config.yaml
d_model: 128
n_kv_head: 4
vocab_size: 4096
activation: "swiglu"
init_std_qkv: 0.0858
optimizer: "adamw"
beta1: 0.9
batch_tokens: 32768
train_tokens: 160400000
dataset: "wikipedia_en"
Each number is 500 + 25 x the weight over the matrix's rms, rounded and kept within 0 to 999. Layers, rows and columns count from 0. Numbers have three digits each.

# layer 8 MLP down (transposed), 320x128, rms 0.135, rows 50-121, columns 64-127
563497505495482518542503505522489504501483541536517498497529476503495489520532471541515494494461490501459523437470509499553498477536488521477521502495520527553535497501472523488515499498527445
504469457522516484481472528531503479470484482525509524477522493478499456485495502523513506481476501506498536509506503476507500497518474510519523488521437533486498503503463506501516498499514486
489474501494522492525483501513533490485519494501496490470519489507460507495496515474490536522510491511468503500510492501466456491451513524488491461495537513518487502521471440545485452513528500
505478469487521519494473497486526523492486500480494519473466495483491516547497527484511514460513481485481513488487509510514501509498532504530527515483457554491496482504545507481469520473499497
524520518471509509507501499527552536498532483511478484477460505530500505569437527515516488506515530497513485515477515453477503491538493511495503496507519493459508502535459508546489482459450506
511509501494508446547479470475520503479510529491522482467488501510475499456475498527525509532526516428475475468488512498521508505469529498479515528492527499492498505536489467516538504536499489
482497481473548515494534488496530514489497482512521462503471498509478483455495531543503527479495571521505488484488536463523501548491474503524481488503482516465484510536507478524492521529484479
520503474495449471497499540472493496501488494504549491485523482478539513411471505481483521497472509528451520522504528529482540489484462492504494500473514527515499494507509485514476511501487477
482479516530502501507524490498498481441487486502431491508522538490534525492465499532505506537520483510481474514493461480523474519530502537491501481500509498511474510493443550507464511488493507
487464502502465536462509501497488497450520507495513477482520513465480489532504518453533478507472496457490486547454527458455484475472481464536504479501522493512500517477524475517538503456548489
478497470497492464504509505497494512504492497534527490465493480513502544503507505525478507502489473506508507493496511469485476511490506453530487498480508489534498519514465456476522491497482530
474523473487489556466485483510537468515502506475459491505500562488466499517477487522533507515497505442525435525547475499480451517475496492493490509468481523514537495483478479498451495536526509
476492513516497508457498498486511532486495545522479543536501505515498461478527458480478483510492499505464534466552471512511549506542503485545492524473536539506512462518528458520501489509472466
497447521513474486477502481497549466501494482486521489499500484474477475481486522530498492502533512477513506488547511486514539499544502509505507544517468496466472494526517496529509502523515441
505493465522507537509528511511471516521497497482484518483508502529487525466491471526468548475501534556462485486478491487494481478470531516506514494514484477559497524512511518532522517551468545
503446420512487518481490483492453491541497501498515509498471480464542515490489494496522514519485544519513501492469502504485506480524464480517500514545518494461469473507533472488490495558460501
520493501498518521522494491467512471516511473497552482493471513501502558534501485504492499471474491494509483514516465585511519536505524477508492526522511461511530479491480503489466492490476491
492504518546516491473505507481500454536513510497532475505485517532533495475533504472489537502549481477500452496531479488534495533478527461495489524478476514537539501490469546524519515523493480
500506516504485523530457504500497545502474472497486506538507442465516504515478512484554495470491500492523470512529476528510493490515503481534460545480458482502488493563493468510501458483531511
490516540503519495510519514558522463485492496502486486506489487462480552488494473492517491496460496455501483501506504538469482524486502492483540489506519497453465493479484482556484537502503473
486505486496496501527519471468487502532508467481554459519505496520480485513493494543488493508461523504525485459522450489505527497516506524474528510511468535509512511469498491507458476535508536
526510467493528516516514463526476525494508540494468500486487472509506525492503492509502481490517508522465468501463504408486497488487448527544537487463533528501474511472520523512492489484476520
528430511512494518452526494487498501519544488497496461510490496482499527526477522511483519555506460453506549482506474455505544471529497481482490497504512514490477459503477514487518440451507511
523478486489461497497514504521516457496482481493511503523531502505525532489493515536482507479507520481462493533551495453534499518474490492474531526514473514542477539467489530497518501498496465
510497492507505468519512535501463493456490451511499516532531521504527502514501470529496518517462472488489543498523528408491544521514496529505520530526526497503488515542479483498529494456468464
514504527500489541542506483500534487508506469492541495500520518508524509489507494534536527479534527508489470491531476422539501507483522487521514501476502491508532511515539501526474501531516490
499456494517495514514490495497512523519467499524473499514455473524496477496474502485528538454508500476553500509478510462480485501488539513442453491484469462501477501466492497506491482511468510
506507499463507505570540483495537494522498462462489526487450497503494534449472515461523493547511479528529501518450537510479472528516479474501498495489524462477483459473523521524501492530457471
518497475496527534461480482537510523523483518477579508509479491524478519491506501493503503502473505481484501502472492535526493495521520530501467457514518488508483482515472509499493504481491529
471522460525474492495520481530479467493531499459536509463475502498505496517478472520503490492466517547492522503485512489497479533511477512489503506528493481468535497509507523517463495534505493
476495494514529461520450510483521522512499526495481515497497474421498501490498470524486496476520508497513524514516482540487497478501492486529496500543514544492509502511491500517482500498498529
501503512508518491432484491490476544497499477488462500496483483530488511496507515526472509501480503501443513442472505549470475514512535510552504507488532498498472452484514494496518493506522540
482486506471505513478521509509446516462455518525477475500523485523501529486485459526490471532483532519483529522463538490506506482522506502528479478458527510452486519528471513512500498461458489
506535532550468490481477486479522486501492496534506453481480510520492476529470472475500489528476493492488461467502469464461460542526459490469480477504505444546545510480469487526471452488524516
491483493490505503486539509445491509445467518473494484510518493503494503471501485486468494522483536494494529509465466535501491511519551525490503508465536495480500479538513474501502478443512542
464477480500492498513512527506496476523516497443459482506504556512493498492502502501461445486500540502495481488483518463521525494475526510467500523473481497504535533474495476468487542526506465
473524501507472471508481487515501505475537530476499478498520498450518541475475466502544493502481516513518442461518492511471464511475497466452526434538477464508483460522476481488513505543507497
527504496493495540496517496479571488475466470514434477563515490495503503443491498477525528501530476505476499556500500559504519482490469460473511482476529512498507555488505514501509547476448515
473518473440508507520525524474526509438505519487507534505532516523528505505521547482511484541476489507502565518474482487483501517490496524540507468491531519517517461490549510541521513503529477
479498505524527524498529518516482526490484514525516472463525481471501463543496525446489508549484527462505493461486488521536453491522489509513534515459421474455493466456493472478476497475510503
542492498513474508527461463522508495436511511517518522493560480518513492502501474495486509484500472490485497512463520510496482526498493489504523455503478469493500519474494496481486489484488493
481447484466514454517554452506495465473491479462484539450503454489485500462469525510507482483487493454505517507472475525538510505479504515508501480506498498492495502479532499511515463490496527
506491514496524519495477532568514466482482492510472509511540510497505469532481506481514498499509483522467461501513492498526485481496537519464540460515507491504456463477478488523486485473507496
516520528536504481495475468482477515483506463457515489467489469495476500488517469463466442524505478455509465486510475525541492504503481517489525491517537482506534511467502445534455474473497478
499485509521532499477460504497535496475469506453443479491493487460516483538527466483493505482516488504503474487556487558493492483492507491461496510480475537475531565494546492478528468487469509
494487503500480516518530519480512525499482464509499515502478507521530502514501492499523492462503486478502509469488486483524490507486547483505530497492465474481495482506478491507530512458538512
501545479473495471504475524478515503494506498530451477489491463485523478499501487486492483507480489509489528492492523504526513469486516469528486538478501528538515505489513506488465499481529491
466500538511517529532485513489501471496473524471498537523497472506497482554482482479536554465526474511500497477503453484525509489526492541528505531505484516506516503491506540463559499436520511
534525496507559500534498509509501463498496517478507491491502499522499458483476503470501495519467505499482513522497498569511497460488540475493476549515485471528476431485461468505527490541497487
486515489468506485510474475486512464528495477451531503539528493508525486485475469513504475487485464482517517487504484553515489508501491522469492496506493510474489541503512522507518494481462500
499522478479523516540529496519491494518477487508508507540500501548517502541522514485492518499508472471496461538501489461524458495476478477501498544527463530529458479531510479479528531521501509
506547489523517502538459449485466521470517502511495513539500475477477518518569450513485512511489532502506501507496509531479536537545467500479529525509492509507513488500463534494513498466440518
507487467503517504542501474499492491485453532493487502485488430515523476492521521524540505524452499522486512476473485514483549517526538515510573471478512460490486460547468499526486462489507504
499490541503519547488544505509477458514508506495502470496508512481504507465523519497479473518524481470487560506521500545532489470475548495537493502524496541480455485523523503521524479520503531
486504472515512517496473475557508515504501507546526510496490500477469509465488534486528514442485495499464513531498478533445520526548497540488543536511478495473516509457453506494509533482507474
551487477523486513477499477499480534461474541473502514520529510499501489485500501492520477538491492557498494550521523510485516502472494492540493471509513488466495470491543439485522488488520472
504534526480497533489511481550487487556470475505537443527473541479497503546518482481501521503500527529519476476569474509536517512532526528499507503499502531549502496504484506500497506494499485
491506482474484515507500483522547501509540544495434517491530510478448506481480495508508527546550527473497501457514507480500492475481484463500465464506538530544502517552486506539473522467451507
567517466541522478495521467485507480484502504529495517470493504522449458494508469478520495487507564484540468475540489500537529483475501495508471488483476482524491505477467558531480518474469527
493521474528496485475485484488493501484510490495512491484507498519477499480536462468516499489496544515499480510482486469514514493478480474474483528503493482522490459481483521484483479483524497
439487486478477504496492526523531503508461552490471488497518498469499492506495573505468476502482483524482485515513510460517475504477497458522546489527489476504551443478499525521478493446503493
514474459481526507477442511519513489479477461505470526512498523475522516488478444534479517477517507501545516473471513464512505470493462526561531487502491463492548485487496515496500518494513519
514467532499518461532469499529455504501494530484472498537504458455538488435518509483515483477477492515551530483468493467527488480485479471506495479511524517500493499512509552484532499465448506
514485452448510491504508509475551520473477505535502472520535455492491501479485539506490552498516461510478499512504524531517488510482530463500495499480562481534498529550488456508497485500488479
524519516489473493488507494521484464509491538488533476502505485459477503516494526489496445522494511477516512511479509531494492539491512501520489459538533550470504475500554493492490496483508528
517497497516523482515500519541472465482458493499470453491438522439495530491484476496455480504523471526526501533486497493473516503516492485516511494482473499450509525463496562486465549495508481
490494478546502513470505485521474461520502477522507512517526474491514493513505485479505458497517508463486505492479499529481509460491545522537493508465505497481516520538481498509519500492504468
497515498479512477476541478490509529500497488497507507479495485507505484504473509493515506517500494468519492500474489461481471482488457506492496502475487475495494464488474478484477518485541474
466461473471477519530483476473492501533507481534514482517514519524568519486432478509490548466500534544524489539529489471504516483520530529508501516456539540500475513481488486532507488467462484
490486456527511523501496469523486443476483499503515535532497541453525514526506478500485458555537556473477474475493508483508490480491495508505517491469527505528497480507479483484484461484497464
512474468441469489484511488471455499525513477474483509472507518511472515488503491479479480532492444489459539463514499546528494510471520524507501519493556548494476564550534515492517502510506461
472503476482523481473504481502487484498471502486459497501506499477467475524530483539495573484509550481527497548490515515478507479486505504507498509451453517499532502554513523465529475486449478
# layer 8 MLP gate, 320x128, rms 0.145, rows 51-121, columns 64-127
486483514514489532544514472471458514525523500519531530485477483504514491517512517440489535532483498493503532488486493514507507527521516495525489476506455504515518475509539490515485487536526475
494451496497512486476504498494538498472475523497498497507469484526519563505479501506506512449503501545525482536519496499494505491512475520507499467467493511513495504507498517501551483484470481
411506494495486479509503496518504546514503500516489520544486481509481491520495531530512540545495479504507516495501530490463515484467475484525504511536481499542482470500494492494564505527510510
520505495507505502525461402483495467484502511522445484503511493488500476499513528528524501514503496490518484474477532473508524531489532477479494488516481534542497468463512474472513522452520506
505506519497555529501526497474522506518492482507495497504488503530455468464536545538530512505541491530543524498544517504497536502503470521508561478548440527507444502527484484503532527519532522
522530540455485514519499528478508499544519477464473523494505490497476488503531485528504468521487453511537537495493534456500534537519537480488532469510506536521519478490493490501488471509508465
508517523506502511507516473527496489509494505498469469519519521503490466540463511479450488533479488491516531537466498470470503491540537512507513471451537480498472557476482544547508496483498537
468503559520514555482542552490517500469498497454513485499497485512471458525462498518490517484517501516521485512524484485507531511529462502479494462503498511538541486519477479514521546528474495
495480463513529492532557486568528480547489537515498514539491501532477504507467509529444488526544513544506499521568515506513477506517528461466480519544466453502452503513467484483526500510476447
478474506547475469505514476515487506478513445535509469487495500534518510491475484516520500539519482463548516447498505466531492507494535495495511452513481514524501505494506457509501456533547553
515483507541512516535518517444505507467473493470512505488484445515442445524549475527536526505490468498502498501500485479472516500483463482497528493506506500506491455492498516503499500477478546
488450450498460513504489499567495497476476441547504516486476470513451470508539496502509484514440508504473541501515495490484521464514482491527501498530491539478454513538472499508504494476462500
492447526546506514487515463508533472562467483548474498538484494507514513560511507538495509473529525488536489498474474503441482497460528532486500479519471478510490506517458499504526509498461497
488552485486499532560507528529467519502490476507483468497502489526460505534431526489468520472497509498485497482482487473497504481484504501502534526504455484471488501503521477512535520512491532
428518535561487459484535503497491458533483454541499451510514472478476516530502496499488492523505483513546481538474493473526497507498465513502507515533505506469498517498504466472526472509504522
491515494498470509490506500511520486467512509512485483467498507459496497488491576540435492513504486499495516500481500466467508518468451526508527518461493547496503537491555496465495530477498477
482524491463522504494541471489485530493487500476434519509501467534544487495470482541499500507483462507484508506492498484515529516509601516513523464514508489490508549482508519476547485522445486
527415518505439462517530533539488510486505498483484504511484445487482535526466544507491544503463459494542514496547494485498537439533488467506496512474497556484534566542505508520528494503498449
486513470481499502504494514489492509546523507515492522472483512531506492502470502518465483490523502510462533478563494511485508478522462491489461494468476520540529511524524547497514485473476539
491491534508494526531457480497465521533483522468478474496464474532511516479524497507495464497479504484494496505517490496553460497513503522520515442481504503507494535480505538508505456526524500
523474458489526539524503513507500529544448518505476509483508499513476456501504479477502503523518521457528473467484491467507506498485460528531492500479521533515498491521481484506467497472468504
436457484526525512509468529494518514496507520503511508526517477499474480552506500494513499517487472457527546464509469483487538474527518474470463499499524501467483489494473488492493495470532545
501461521508453493511493494510480494528492459495529483495470477553492515533469508524496503479498493478480538497460499487533524490537479477475492515506508492522516541501529517486471510482568486
530475565530499486529474483519539472491487523519483518507491477495514460510524520579516487506467468474503513500537550520525520494509518499504492505522498538513471506493545524451510503509470499
485489521503496550492496493463491498463443499485471513525509492502500506570500524533452476508448508470483510478469510494481539527537475510470494501506517532485507491482506495496515517503485537
498470514508502534459502532493469482511508510508456519499501503505452492489512468468467513483498503476531495466517493522535499492459455484532524498530464473524497484488505534486484450480520488
508520500542483545484493475498483521539509487478487476524496474539514525483583539516451529509491483481467512497541494517522500475525536478526537503484475487502475510515517534506519505506474461
474490529551519496469480483455517492453495477496488539465475447527519549542507479493482539505531499472480517444521516531529523474476505482482537455503465510485475485502469538482491468479522531
499490497569496513511528492480491494535505499503495495515488509474532532469478508500470502485455446478492521478530511512494511469511464527509517509459489536503511520492463525530495525503488523
497457493565478562531532488487537551481528487529428518485463467487511516469472505492488474526445465422504506512508477475506473467521520476535506439537429473484466493545488526506536537494440515
506514498495525518523473497494504463485513536512514508476454474514511491479531540532494530515456566512504486519502499535512495517487534496485472517499486533516497495534508503516524514502497527
499522499503534508518532508537488492500515518501478478514538451519500493516548530506520487542515535448493549439511505518515493508473492477489559526529474478516519513540509488484498524494514502
488512526530494536523520502506504493470493515484511475525509469500537475488518525537500499476510533470504575541481470474466520501505540501513512459498504471481490525496521509506549511521469490
475463533526469458519500498523520441488479537557494507532516523514481480530535530478506475537506509465498538517478472442478497527501521463516467474481484496481484512504532507488507534493499485
484524499495487526547483515479562476506447489446465514464503498530491524543504504462483541493477512454534494489498522455532514487504525498512521497511504503530518486527514510452526523538509497
477535483517485471541484482523494550488544503493492477486528478542460534480478498550495482517486529493493472481470500443512472535524508498511499512464504469482491509478512478493495540509470470
536471512475496514491479518522552480488483506512506483503481461498506508475493523540536495476520496477528497523500518469482513462507513458534535497497514484561517531537508467554528505512454506
510504499498474457492518525448514533525526463514504462521546460488492529542530500498473504498460484443517518497480442470483511486475472484504514487550443494534522508467467465473531511503491496
468513504497492518485479498550555522483498515496478513490515474536480524549485487511545547489474448488490455514550512511502521433489489470505490487530486532507486462510517507528495523549446489
520502481496516487515505519496480507502474513487508498509455492491450487478478490473511528450481515514503522526518460503508519517503517500475525481514467516487511490502493471500521468520503553
507458466482506460557518469514527495490515500458524522488517483521526500489509521509484487510479492522528514504478522493502507494505458510504506506483474484489563486464516532470519516498518511
445504555483471501500495468518530519492529473498472519544511486498499514509517512481516511491493553524462516511524497510481472485533479493494510497515500504498513475513471454490457475518483467
515542479523505512485520498502505477522468505539523546514522503476489521512491546451517539471477474516468524497506501476531541499541503523533507503481477527500492499514510517461499469515483498
404490530544498463510525463529498569533491485459455536517542455511459509502521478480517496507509460483526485512520519504515486473518512446504506460488472572498524502512525523468526494506486514
533538492523483489473529453551593501452499513521525494518532453498476500526513531551486526460525504512503527498501481486524510479449473508484501453494540479563490509517514462496549512495446504
486513490475489482497513489527494504491488452518496504537543484503476510507485536487511472551469543464485501502509511538426495499482509486507463528528491502500470509509482536538509520444528471
498530501493482511516498531482478522494529431546487501527485489516492512516530476487507506484485559497468458488480519469533499504535498484505494538505476484477487487563489543507486502466487512
448505484500472487482491458496533501503519499505510513488545473515511520541527524482489517508499457504532520524475525499510497477504525478507489446503485486535526552535515536469513486476474529
497484477510531485529525540481484506514527510459498511506449479483483488524543480503519495507498503522538508524500480487542489501467477517487480498511510536479478448471504497485473521504513490
481491473509494476492538466539513487511492465524484515478528548504469474520496475496510535492477483481482496494518524496489536534498494530479501552480501511484490475540480520487485487516501493
474487529530482507513527459473548498458499504439540466455468458485454520543526515503539502484476480526545519490538517498476545455534455471498458490517473539524483490516449462481478469533477495
464462499506484520523521509490512488459472523496501562465495492481475501509472551519494519538489501492541484525551515453488512530515465488509518536472521484511478487469463520452458473488479510
511488559515538522496510516443433506506534500467507508471482488505507496502477505512469507551495498463472485509464459492529564490530506478499454510513529507497453488531494526535490511491523531
476515479508480491503545480473505546486522471475484518477532525521505483521504516479475497549527521477524505497454515432471535488510463476486482464457525506530508530546525465453521520514456487
494481469471483522514526502467511460526528532508513518488503510500431525501498522500538529509489499514506514511512483487492525517494508447454525465528547491522501534523495472497491544560524506
524540486475495515519530475481514497490531480486524468522479473482460505462507513556520533504493481530477516482493557491488486440525472461520514511523465545498483473497495477496553492490517471
528486494509517513491529481504490477492484466482513494555493507519483480547503501485493513493438476449479519519463499486485512480525521433482512447507491518474488499523508492475498464536478482
531495490513462535483546473499515432509515526550489503515496500514534509503543527503490463536526483454443545542506493515489516487568533513510556519474452488487442489547488529497526496494482495
492465510527513487493526497528424502490475534546528469509510485505507522552473500499492509541483514484486483498496500516509471442529552491500480502491485528485494523483540492557475527497494496
485512562487483538471516501544530522509533514521515516490507451565463478492514516478463478512507491455533492517485445521517425485510514489472527453511536496495492454526496527523488499450533522
493507458522484529512474502519500467492505502506495509531499498515530507531540524493456503460501527495453535532474487463533507494505549499507497486521528478499490508521497504505503461555503522
503500523539457505479487483491514496473483523491507523477520491510495543478532468523466511499528471479493532468502476493532521522533472531454526474514467480501509523514525497523498447476519471
483468491487473490505517469517518476501508513461534499497509497551471446524485580514492529505518493497501491492516498486497508480458530468471465488516532455508466530494483501460512535502491503
509510552493491472501509478497520472495500485513486479474490493506484538500497518497527525503514518479521486482463480522496447459493485490518553511525492529504521504518508494515527502474476435
510517447503528496489496504504492498467486540483495477482500462532462465458510496522466508512473450481504542525476485499525461479546503496477479469512474491482543540535445542478512517444492460
533527507514501505493545488510504497527532480506500535497536492512483536503505496464545506508451501451530516488487481471486491535487465527472502510516473506509494525491519520494505503472544502
523470485504524547487498473529518496491498534496493445492489490520509526532538496518488455495532434481499479518503475464529471497501516490511493478551469460525477517505517467478549519466488485
505484534510468489509525512502518501498521539504473535516512484533529504522542486550534506468493530481531497479512519489491488463454488507501502486517481464537483523537581536505551497519483502
489491525515492504497510486476493481516484487504500541485481484518503507510534466460479509506449489513479508519437506505544491492527491443483518481486564512514500530517497478515520481497490525
498510439493578527504500540517499528503522490506487485481499505525461507453503517564499505504536467548493516511546508498540529531521490498501499453515488511496480532513522483467527494515526484
477560532509459560479534515511509485482457475507481448522542518485457496555443542551497481529541479502499538516515499502498499490509480494501503493529482467522489464513479468479495560510499469
# layer 8 MLP up, 320x128, rms 0.14, rows 51-121, columns 64-127
492555493476486538510519518496496532515561508477508516513515529499484492492546477476543513543522494507501511517506507512506498480465547514488523471490468478481469471500540514534485474515492468
540541517496508476482543490502490482526522509501495539452481502511498450535497542511487478516537502503518497509532500509534485497499493502477503483487516493507521485533518496490493523512470506
464466495465519553434473473483486458527496519529470503510468492520514485551522516480491537460472485489481542497518513509530529537558494504515511487492530480510485482518462507535531501464507490
483489485507500512467505486478492500473536501466507506508473500483508530499468524492485474482485507487504542504529493509540507487519459506512451483539463488501457456531497505545506502506514539
486520484468503501535506539462516527448536493522524511490537498488495517496520499499456460538490481520551487486510484495512516524480464518531536481500564480503489514489518480486503512514483540
476462443510509507505475486512491446537491481486554489473462490499505504519513464491489475482516468488480515483526542498499503496499477488499472466534560493534524532481529481466491479440507519
485503510529524581484503486511522482494461517515465513481560514499554487522499493533513512489507470506531547536517501495473493502493507541500527488501482500480447512480541517508513557512517528
507455484506468555509448490501512485490448511495518468499505483494505511514436479524488487516537482507484468510513452494490499479508522497508505513476556536486536531501530479512481515523486497
547508499493477485481527516473527517486533525548479552509507505497490469505520507516496480533512561470514522512448482501556473482466486490535508448538523506470484463486487490475509524491473502
498506522475488510471469483477505508524542508509512528492491527470447513503494537527504464501481538502560470485481497518483509469525488510452488502512468463484485505518508539540523521501479474
496504485535499471467467505511536456510487503515546474506535512508504478499530521520526494520527491512466469498505489476496526500463512541479498514476507488523508500524525482506476485498496486
496497492508508459481426467504532536503488480524527513481468477533535524549479552457530505476495528500506501504531474498479500539542462514501511486513491520539510527465500498477528524506524526
492512542515493491539507510507460520497511445464505497518476524510533541505526502516503534495578517526501486453495513530494478492498495480524546489487480460510510524510528466501512518478520471
535509492541505514518532447470514528530510507523483519498518523504528532518503533500468487472480489513506455483507496488502521516527462504519520511505480507481500534570531493558488497533513489
475521497495490493473515483511549509455453500538490465499493503496476480526539505490537528478475507517473469482473491525489492541497490512564530488499468499490469509521448496487456532516491509
516474513444485464518526506527529517504536494506499473478527493479478483436502482537482506474542510504525494503475482516518512501458514483516523511494468509489489502496488489480505512456481499
501486488507444480533533489496520484476492475486519478493562480516514507538486495492463487505509516468507465512461463475494481483541524506509574505456513457450503523479517433510534489474491480
512509533518485508536535481535509499478500437498466487498548498467499532515491489483484482527501525476487462501463506513507510450559478508553493518492506472497458500503494445501512491487545519
467475516460491482486492489494518503524509540496506502437497492510479501476523518523524470508504517448512528491495525486457526516491479470535469472525501552503509524511490508520484485530470551
500493515510487519485479515534477513477558519540500499507495479465554506489505500461512505484514494492504505527506516491500466520504507485484495522518495499531449503524482555535509545484475524
497546536493510490516526528513471508468524544507489526519534525507471478518501467486453517506518528542510516530456503508473458471475521480537502509513453500449513497524488500501495496509502451
500494472533502505473486505515504468490516540541494481463542500486457546520516449515463469472483503517496494511512510484492520511489478530497501503533525489529507484548531468502523494537494482
447498495499523528471449498484503501510522491523476474497493524499495484502504504484488492518455473447507545489476495466481521530507495472495504575505536494490524553503533509481470497489526550
483518475514548475500484433455518498494475459510476471537503480534506492494502481500506442472512484499495497520548488586499498506515481507517528525491534462470518485473450505498521503463481510
477502424476491506470524521471480485513492496461538504517491501490450464473456509512527514501516509513496490491515500497498503513527521541498483464478528475514503490509549550513503544472512493
519478498548515511535555537493469512529511497508500540522494509502493480513490454503470420507488477541460502527526477493504531540519522524500489485505536503480463453492486530477512541483526500
522481498468551499554517496544489513534494518528566526471526462510542487478454494511508499462539512488501516516470466466442519528536486522501490490509502526494496497502498512460516481482469485
485500493466502493502499493487488483449539459471506484495506459491512467498491501485524533505512508489518509484500507468504486466491477452467511526520551528512489480506492534481506491459456473
511474570476508485510490477507478515520471518505491524502494482511497480484474473486534508498536462515565504511524490456501469519509468477518481483483478492527507535500511532476524526503481444
553538534499515472529547541479457507508552519499470533516514527532530480523510543432533485535491544530490504544498488500529501498452443495522465494505519436504520506456454507526427457486494504
514542512508498483487513488462535443463483504478473491540538553499472529512534489539501504517488454503492508495508508481505510469513515535444523523516500495485504459457496471499472506521496509
461477512501525435496468455488537492482484480565457478521545515542540481491489480470473468507475491499519471531434489498486485473500517445512511457528484484488483468487487518464504539527509506
482495488480502518527508440487463501495492533493532520507514533483486535534500535483548514507523554540474490502499509493476513543472569517491499499515472500465479498505469551460479506503501501
478518453519481497491563504489482510514494465475523503514477541491533491483514526512488489499508499544476512473505511517479420531474552541504498513484506519484452500541529457470501486504480522
466517486452508484488483532481530487500511525464527461508509519529511515459506463468503479499516564478509509494459536494502457504466529524475493508485507505498548484538497513474467530544510471
526525464493510499473494504499523545472467484495511505585504482494441489511496486487533519494467507527475480507487533512474516459456500471484483515479470488457473506517528503464496499490455478
519487473542511499532528489477498494523501484518545506527498492494541512522505475458479487505483477522458524483467521533497505455500506493518524484508468548537465485526512507489512500507458543
533502516500514498499507525464506466455497494563490443507541529548521472479549481538541481427483458491486490514475465495514488502466506484470485465533479546474478499518479456483487520490529506
569472478491478494470510497528472517534545526526469470513479504518502444475501522460503520523502472523518492471492481485520484519491508471492508517438516533483521535437516494478522495449514504
540524484469493491487515521464509495541507515489498491490469492506510524453503482488519509503507498510515504496523523512516536483496529508488483496478530512459520496517501540554501526511548535
516511491468488512500480479529507508468507578495489486486441482502496498462512496522542477498495528499514528545480498504573486449495477539512476469510513468464494505480514529489491461452502488
485500485484547505481447524500492497509487516506482480491483513491534476487470492490519474510506476506478523471511527467534528500496486512495536487496492506503484462495508515494513513508527512
531478470446528469506516572494515500495433465520520486486496510501492474479501509504502505514501504489518470517483474466512490485513482528540454485521515487465502500542459526505520527492559513
540515501480537511516473516497500506511489506513526487490487511511531480534487502519455482507528459512513483485534511513523539524496530490568525467518490478527490477486544521483502502506493520
519485446471525485491476528524472474530467493492492527488473499490492495555529508464535473542483517508496508468518481520483498515479520509563515466532521498519464485465455512531500484479508470
470481506491468480471524470508482461505499515512496534513466483536551523493529482483477512515518504498487486498514516505476483497478483521514484456477537528538439505491514452541477422525542497
491488538514519471479509471530500521493484497459491484519518510478499514504488480529468534486542509508544460527495481522498497518501500527506524478518484445542487500477553421523506487540511469
523540453475499520523529535506540515496461473554483523497514522486513532548482476497515534534527484475483500517535567481519491534540482514468516490450544529526538496503504529517514464494480482
549525502538528514515504508487508497519525525477495496514473507487541490492485505456490459474528471493487471488524525527495506493511519511503504479512481522490551527494512492508481500520491485
502522496501503500534517494509522483481527502543523502459528542492482527500563527511519524525504510487522471479468514505456486500463540484455521507468502478482544446529502515517438531490526503
487514526530505457457523551431485510536542506473448501493482504519500502474486457469486503495526466523522554545502506558536511512542491507498532507480520508517450510494481536545528491485552478
538485490462497515529477512494496497485502477484489505475498519524497478487475479499496507482490493533513471489528517499486467521542484492478528489489507486507501492495477456497500523510518545
509553475455500493494511537495542500498460516494514534483514487537486503542517477528505501530470495497476492521525515495508487505462468493469533473474498534506527476507478482516514531470517498
512485524500483499489471527485539436506487496465505524523470501487494525442478504559506503498514499535434516495505467478504552510512501524541516536479514545506520500473507454516516454463527553
498458525527453469515504517498497534492509507488484497494455495497513502526503459517508490513479521467518487534460467471517478515537460504520476505517495456510485474502551525506520480501480464
493495533532505523495495517462492517495508518488484465523527529520470464520510522493503515540520508507486499489502503460464490553466546462498494536493510536510484479500529503475509506534521489
488515531481446474510472479520520506515458495485487533511505502497503499444454552556503504502556481465461479493481529467466531477518537492491482494480519493478478485480474509526479504519493480
473449469571531477502528500525540512502512510488493479528519514492492471496513459480520464507481485510498496543484515496534458486484479507533481485487527524528485505519490493477487593463499478
549514521489518472497480514504541503477491542517484526489535510520512528545486484524519477499512480470486468541498531483480477529458489527520441504484510519500503494497512484504484517462495553
547520471532507486495514486510533501475516510502495549501506459511522522529516462515524513483512495501500525499544546460504476524512509512472511481484487516515481502518438497500521507558489513
466499499512497497519495484493511507486506489484501494500478488441527529469511507465506522469505523496478495509490509509465466501468497509471493506494510472486494542541556489523471468545539520
485490501519495537479515527475456512510478532500513504510511464501531485488502516502508507479524476499468480514518485524529540485499500482544481526528493488480451484465516482489517471464478513
493478485509544482492494468528517496487501490484502498572547489522479537511542452439531497515525491498459510490505473464483556429496487473482503477494512489473522490541497488513491488486524478
509516463521502507509509499510461536520492489500512504503471487490463525483478490497468498503516437520491485471474537475520521448501493503513497521508508513499498480471533472504463449487476504
500495559517442486489526514501522518557512501486506486483501492500513474493501517495490523478531506493528465547489526462474494502539513517467530514451504476518482551556515511484530503522515531
519473443480493526531477494550517503473496486512500475502498480493476489493498535507514527516511517511502517482494486506507477488491531483521473501482529481511484490491552518570472456499461513
499532493474495495508499532529490462450491541515493481480501544495503549518510498471540551475499514557483524519487459539529483550472528497523479544466500484489495509522504499497490490504509521
511473528489483474520536518490495488555502463462459524531467531461533561485483541483511550527511524518496502476500487538519526486508484541504463525504487480495509494504491474464494442524500503
497451495546481473514479492538506473494483482488494510491493481514478539493491498507478497513553453514498456494513486469518461471535497487498542502476544489522508471517480478521469485477450479
516487489462495502554523525473461507513513508518527508475525510503487465506445516534475472492473500449489478498494512497502511478492505467515509519515471480535496487522496531461528516465511460
521460486489503508515526471499435480532526530470539493498464508522503555465469495505497546508521507521513553492545476526522499482521548493476438530487455473515473486465474497512516466546457459